From a checkpoint of a small transformer trained on Wikipedia: biases.
Each number is 128 + 24 x the weight over the matrix's rms, rounded and kept within 0 to 255. Layers, rows and columns count from 0.

# layer 5 MLP down (transposed), 896x256, rms 0.0324, rows 361-373, columns 0-127
[[109 122 144 116 175 158 135 133  84 109 118 113 176 102 109 145 112  91 190 150 147 131 140 110 137 125 145 130 124 122 166 145 107 104 133 123  94 149 104 121 144 102 105 122 140 133  93 100 147 115 208 162 106 143 144 129 161 128 142 114 127 107 121 107 122 122  91 151 133 175 100 138  80 124 116 140 113  95 124 111 112 119 148 144 127 141 118 118 162 125 145 152 143 161  91 155 137 114 125 123 142  99 134 127 146 144 140 150 115 141 100 116 130 134 162 119 192 155 130 139 124  90 127  82 122 178 123 154]
 [ 96 114 134 122 131 125 137 129 128 152 105 164 130 129 114 125 152 126 108 125 134 150 151 118 151 167 117 132 141 118 142 133 155 138 134 101 133 163 154  90 122 127 126 140 130 113 152 104 140  90 115 114 131 140 182 109 152 156  85  73 158 106 133 103 108 122 161 120 120 162 127 183 126 123 153 124 139 133 146 118 112 123 100 103 105 127 103  71 126 134 128 128  96 128 137 152 107 121  68 145 142 146 142 159 146 142 140 149 134  89 109 127 153 134 134  93 127 155 107 145  93 114  94 126 121 130 103 133]
 [110 118 111 103 109 141 121 117 152 134 156 135 136 107 129  94 131 154 103 126 127 123 121 149 131 132 155 133 110 107 120  95 129  72 118 128 155 134 140 151 121 142 142 120 110 138 128  98  87 126 108 145 138 137 138  99 143 109 129  96 145 114 128 152 132 136 124 117  92 117 175 150 102 138 139 154 129 112 122  80 123 131 172 127 140 146 142 164 113 132 142 131 168 116 151 137 112 146 119 141 170 145 146 135 159 156 122 136 145 148 126 118 109 102 142 135 179 101 116 127 118 146 119  91 121 109 135 140]
 [144 180 140 104 108 112 123 139 108 123 131 148 130 155  72 145 119 135 120 145  90 105 110 116 130  85 152 148 139 138 113  94  90 102  86 123 124 111 112 124 113 150 154 148 146 134 140 134 106 110 128 120 125 112 116 113 117 130  86  75 164 133 116 135 111  98 124 128 114 117 127 127 143 133 132 112  88 125 156 106 147 120 161 139 178 184  97 182 113 153 138 126 137 113  88  90 138 144 130  89 145 166 178 107 142 115 114 113 100  84 124 127 106  86 100 106 112 144 121 125 116 133 115 108 130 140 127 157]
 [145 101 149 136  79 110 125 183  97 153 127 129 150 119 126 145 163 159 117 154 106 112 116 113  96 143 159  72 153 160 164 154  81 163 100 110 137 125  87 207  78 114 107 148 117 121 141 145  97 113 147  98 144 121 117 153 108 187 138 118  94 157 117 142 146 122 128  92 114 117 122 116 146 143 107 132 102  95 132 159 142 128 153 133 127 180 111 149 103 128 166 153 119 150 124 108 172 133  64 152 139 151 121 136 133 137 170 102 111 135 135 111 136  88 138 111 144 132 128 159 101 130 161 111 110 105 110 143]
 [139 133 104 130 119 134 135 120 146 127 137 118 194 147 119 109 115 123 120 134 117 123 118 139 117 148  99 119 111 182 108 148  99 138 112 118 131 104 157 129 153 112 113 168 111 123 113 134 163 116  87 184  94 140 119 152 148 155  74 136 133 169 173 109  95 123  92 124 133 100 170  75 122 139 110 137 142 127 129 123 149 127 149 105  82  99 129 136 130 171 123 104 127 134 128 163 127 138 138 127 141 174 107 155 162 154 111 115 141 131 132 136 127 107 139 152 121 116 138 133 160 133 119 136 109 130 126 134]
 [143 131 138 108 106  89 155 119 136  92 125  98 159 122 130 127 162 119 127 122 118 119 160 149 120  94 123 178 147 117 104 140 133 152 108 158 147  83 128 158 138 158 102 156 136 144 143 117 125 136 130 116 144 154 120  73 182 129 111 115 117 216 141 162 131  94 177 144 114  97 154 115 168 169 152 122 149 101 109 130  97  97 122 135 128 109 117 158 132 114 143 134 120 149 114 115 146 106 137 127 124 152 145 115 106  93 129 151 129 113 116 137  97 140 112 140 113 132 128 135 154 129 123 144 134 137 110 144]
 [159 128 128 125 115 106 154 142 120 133 131 100 124 119  97 141 127 144 112 125  89 128 120 130 120 114 109 123 110 127  90 122 138 211 118 136 117 105 112 139 122 124 130 144  80 166 161 116 121 124 121 129 138  91 100  88  61 148  85 167 115 145 143 108 137 125 146 131 173 123 124 149 198 138  97 157  93 130 173 153 131 127  99 127 128 121 140 114 138 174 127  91 106 152 107 131  99  90 107 102 144 102 143 137 147 106 143 124 125 137 180 163 154 135 112 136 101  89 124 106 121 105 103 104 136 113 137 125]
 [113 115 149 101 112  88 100 112 149 116 150 140 129  99 112 125 132 124 134 117 141 167 176 125 124 128 105 125 153 101 119  89 148 137 116  88 129 103 105 153 133 110 144 130 113 141 141 125 106  97 128 176 113 119  96 145 124 135 172 148 128 138 143 128 119 161 157 164 108 167 139 126 187 127 171 109 122 136 138 159 133 122 141  96 141 132 146 120 136 147 171 162 143 129 145 170 140 140 104 121 118 120 138 116 137 144 144 126  82 140 163 147  95 144 139 156  94 120 138 138 125  95 125 128 121 143 112  88]
 [130 179 151 136 163 163 131 101  97 180 109 147 135 128 128 128 147 126 143 102 107 148 138 171 124 158 116 152  80 142 159 137 145 132 128 192 139 128 107 119 186 103 108 121  98 134 142 146 102 119 102 133 110 161 142 110 183 107 108 136 130 157 123 146 178 131 174 150 129 171 111 129 116 136 150  90 139 160 147  93 132 135 100  96 136 111 182 138 117 122 113 126 135 129 162 106 142 149 152 137 150 114 103 144 128 179 105 150 101 125 115 135 125 181 131 141 162 118 117  88 128 131 117 136 111 156 146 158]
 [126 107 107 127 110 102 147 109 157 123 164 136 108 142 128 146 140 145 115 118 135 131 146 121 123 128 116 108  74 156 109 147 118  72 122 140 122 139 165 131 133  96 151 108 120  85 135 123 155 142  83  79  91 140 143 118 126 120 149 163 123 117 125 127 102 117 155 134 132 141 156 100 114 150 126 116 137 142 107 138 114 124 113 119 105  85 142 121 146 124 101 142 132 118 139 117 137 140 135 142 126 153 145 152 137 109 120 100 122 143 122 141 136 108 122 120  85 114 142 135 106 143 110 137 101 102 105 113]
 [ 75 139  89 188 158 127  66 142 157 127 125 153  95 132 148 143 129 136 132 191 169 122 135 120 162 114 121 125 126 110 135 125 129  84 118 143 127 136 115 119 114 123  88  95  76 159 130 124 120 135 148 104 160 145 111 140 170 140 104 139 157 214 122 144 116 184 128 117 109 136 134 119 155 119 111 136 122 119 123  88 104  91 159 148 113 108 133 103 147 135 127 164 121  86 117 116 144 128 146 113 116 155 122 142 141  88  82  98 172 128  67 105 152 113 130  85 129 109 131 133 146 162 169 132 103 140 117 151]
 [134 135 113 135 134 126 148 161 144  99 121 125 156 163 155  94 133 138 115 133 119 141 132 127 125 144 107 148 115 141 156 109 120 141 107 103 139 126 124 168 154 134 137 114 147 117 112 120 130 115 130 160 136 120 131 126 117 180  87 129 129 114 132 121 122 142 125 150 143 150 139 155  96 173 135 110  70 157 142 139 149 158 109 165 189 126  94 119 119 140 172 153  99 134  97  98 170 130  89 130 112 127 153 114 161 118 124 118 111 141 176 150 120 151 118 133 132 158 149 176 123 128 154 100 145 139 122 147]]
# layer 5 MLP up, 896x256, rms 0.0421, rows 362-373, columns 0-127
[[123 136 154 136 133  99 145 158 137  54 155 115  85 122 149 123 158 128  97 120 145 120 106 120 141 113 115 135 137 166 161 128 144 141 107 153 102 131 187 124 131 152  77 142 171 179 105 119 157 163 126 131 146 129  92 137 123 157 154 136 113 128  91 126 133 127  89 132 118 115 109 148 111 162 105  92 161 106 127 148 132  86 202 132 122 129 145 113 126 163 119 118 139 126 112 113 149 149 162 150  88 135 129 117 111 130  80 110 119 123 101 149  93  44 132 107  73 106 118 129 115 128 133 136 133 107 124 116]
 [109 127 114 132 156 174 113 133 111 162 119 160 104 132 143 131 127 114 125 118 145 131  86 106 146 115 120 124 119 149 128 147 146 123 140 110 108 118 123 125 104 112 109 132 133 113 126 130 191 136 114 124 112  96 124 164 128 136 200 173 143 126 129 147 113 125 116 145 154 129 123 133 135  96 120 110 151 136 115 145 141 134 125 142 119 118 161 122 158 174  90 110  89 109 157 131 128 141 134 110 101 120 132 143  95  73 151 125 109 132 152 106 126 129 138 143  98 142 110 146 119 100 136 142 146 135 146 130]
 [128 142 112 122 163 153 162 106 160 138 104 114 119 129 102 130 114 147 146  73 124 142 125 140 117  97 153 124  86 115 127 132 172 116 155 129 116 145 165  82  86 124 151 152 137 135  72  98 107 112  58 153 103  77 148 128 115  75 125 154 154 101 132 107 137 148 114 141 129 130 101 157 104 122 168 151 120 141  74  93 127 126 123 173 138  70 155 118 149 135 171 109 115 146 124 134 114 126 155 127 123 132 154 119 113 167 148 197 128 143 124 118  72 134 112 147 122 179 122 104 123 141 152 120  77  97  97 105]
 [106 172 131 141 153 112 144 138 132 111 100 124 134 148 149 112  94 102 130 121 122 116 165  66 113 126  84 146 135 109 125 119 143 127 189 153  92 108 174 149 120 169 142 112 121 144 147 109 121 114 130 142 103 134 152 133 150 114 135 139 164 128 118 137 144 144 127 167  95 105 144 149 159 115 155 131 159 117  84  90 122 129  97 115  90 104 177 152 128 135  82  84 108 138 111 140 122 120 127 125 120 127 131 134 109 154  93 141 143 151 115 175 122 134 115 140 122 101 151  63  79 151 129 144 137 125 133  80]
 [104 164 122  96 145 132 125 134 115 100  91 117 119 114 151 126  80 154 113 112 166 139 114 128 140 121 154 111 133 140 126  88 126 175 164 164 135 147 152 154 112 101 162 109 144 109 130 117  82 125 117 140 124 116  97 128 126 128 150 120  90  85  95 151 124 126  99 127  93 114  71 125 110 136 129 117 134 142 157 132 120 148 110 149 113 112 137 111 134  98 152 145 115 116 108  91 108 160 145 143 136 141  85 124  98 163 107 126  97 156 148 112 104 124 147 142 119 133 149 126 124 144 122 117 136 119 175 147]
 [108 132 108 126 103 132 100 119 138 125 127 161 114 131 104 101  98  70  99 110 148 146 116 149 168 117 123 149  97 105 155 144 150 134 117 129 118 149 158 127 154 152 125 115 103 123 130 120 153 167 112 155 137 129 161 156 101 150 140 149 133  77 127  77  97 137 127 141 129  98  88 105 117 115 103 137 132 138  84 145 133 114 122 133 129 149 121  61 136 103 133 140 125 125  82 138 107 131 142 135 118 131 131 161  78 184 124  99 139 110 128  88 153 123 135 106 157 148 138 134  92 161 130 149 157 113 177 134]
 [150 143 144 125  66 146 130 125 147 156 201 103 115 123 123  88 135  94 154  92 145 103 128 146 101 134 124 158 119 141 146 166 114 133 157 112 139  92 122 143 112 139 146 150 146 119 149 117  89 117 126 132  97  96 155 149 138 131 176 124 116 111 119 126 146 143 152 157 156 117  94 117 148 173 138 183 140 108 127 125 177 118 150 151 133  97 103 160 161  85 133 109 136 122 133 141  88 125 156 114 135 108 136 152 123 141 111 126 134 113 136  76 116 101 116 158 171 177 157 124 106 135 123 125 154 109 165 139]
 [115 117 136 201 147 147 123 120 111 163 158 125 103  94 155 158  89  92 100 114 137 122 113 105 114 144 113 106 138 104 128 164 144 156 134 164 163 151 137 112 104 148 131 165 153 146 140 139 127 138 137 141 129 107 151 143 140 129 131 115 116 141 121 121 151 107 131 102 141 123  99 108  67 130 103 121 119  79 155 151 182 156 160 129 133  97 140 143 134 116 115  98 123 120 169  90 132 136 131 131 117 147 140 114  87 112 140 110 144 126 127 138 129 132 115  97 140 184  84 136 102 126 120 132 125 129 149 132]
 [142 116 146  84 135 137 112 132 125  97 124 118 156 122 127 144 126  97 159 176 193 130  78 130 140  97 143 131 120 128 141 143 134 104 147  92 104 113 181 126 113 137 113 148 165 141 112 155 142 119 143 127 114 149 141 123 165 132 109 138 132 130 118 132 135 153 112 125 109 137 153 126 108 151 134 144 126 129  92  95 133 143 115 102 125 103 118 134 150 119 130 100 135 102  87 129 140 161 161 136 154 124 121  81 131 135 111 118 147 126 120 144 122 119 130 117 125 168 129 111 100 184 127  99 171  92 125 132]
 [151 120 176  99 156 160 118 139 129 129 135 148 150 138 123 120 105 104 157 113 163 128  98 119 134 119  81 124 155 118 136 133 123 129 139  99 150 147 124 132 123 146 140 124 145 161 142 129 117 144 133 144 127 121 143 124 138 127 145 115 110  98 113 140 161 149  83 127 129  84  93 141 122 127 161 141 126 120 135 112 156 110 131  92 143 141 150 127 138 112 136 129 152 141 115 150 139 155 144 108 151  83 132 126 151 147 147 135 153 130 138  94  91 145 132  83 135 138 106  95  91 126 143 115 145 158 183 152]
 [127 115 146 111 113 102 148 124 179 113 156  89 110  91 105 175 131 128 112  77 130 139 104 128 130 101 148 126  59 140 158 129 134 100 116  98  99 161 141 157 123 124 155 190 124 115 130 122  91 146 168 141 161 173 136 112 114 102 120 117 125 109 110 112 105 142 149 173 128 121 129 128  96 156 143 109 131  94 124 108 160 139 136 117 152  90  98 121 156 152  96 146 140 106 137 101 107 135 126 162 131 109  89 128 130 148 122 163 101 105 162 163 114  75 124 169 133 128 135 131 130 163 163 107 147 130 122 105]
 [133 143 105 153 111 116 126 113 154 146 105 154 119 136 145 149 100  94 109 128 124 134 133 129 129 128 162 123 125 127 146 129 141  72 140 155 129 133 107 103 108 135 106 128 145 139 142 160 140 156 119  88 101 159 154 149 129 108 168 132 151 155 150  94 100 105 143 131 102 148 139 131 105 126 111 168 176 118 150 113 130 147 139 104 111 127 157 124 119 156  78  82 153 152 153 144  96 130 149 162 112 149 128 127  97 132 164 133 161 131 106 160 157 125 130 128 119  96 114  91  92 122 104  86 145 126 126  80]]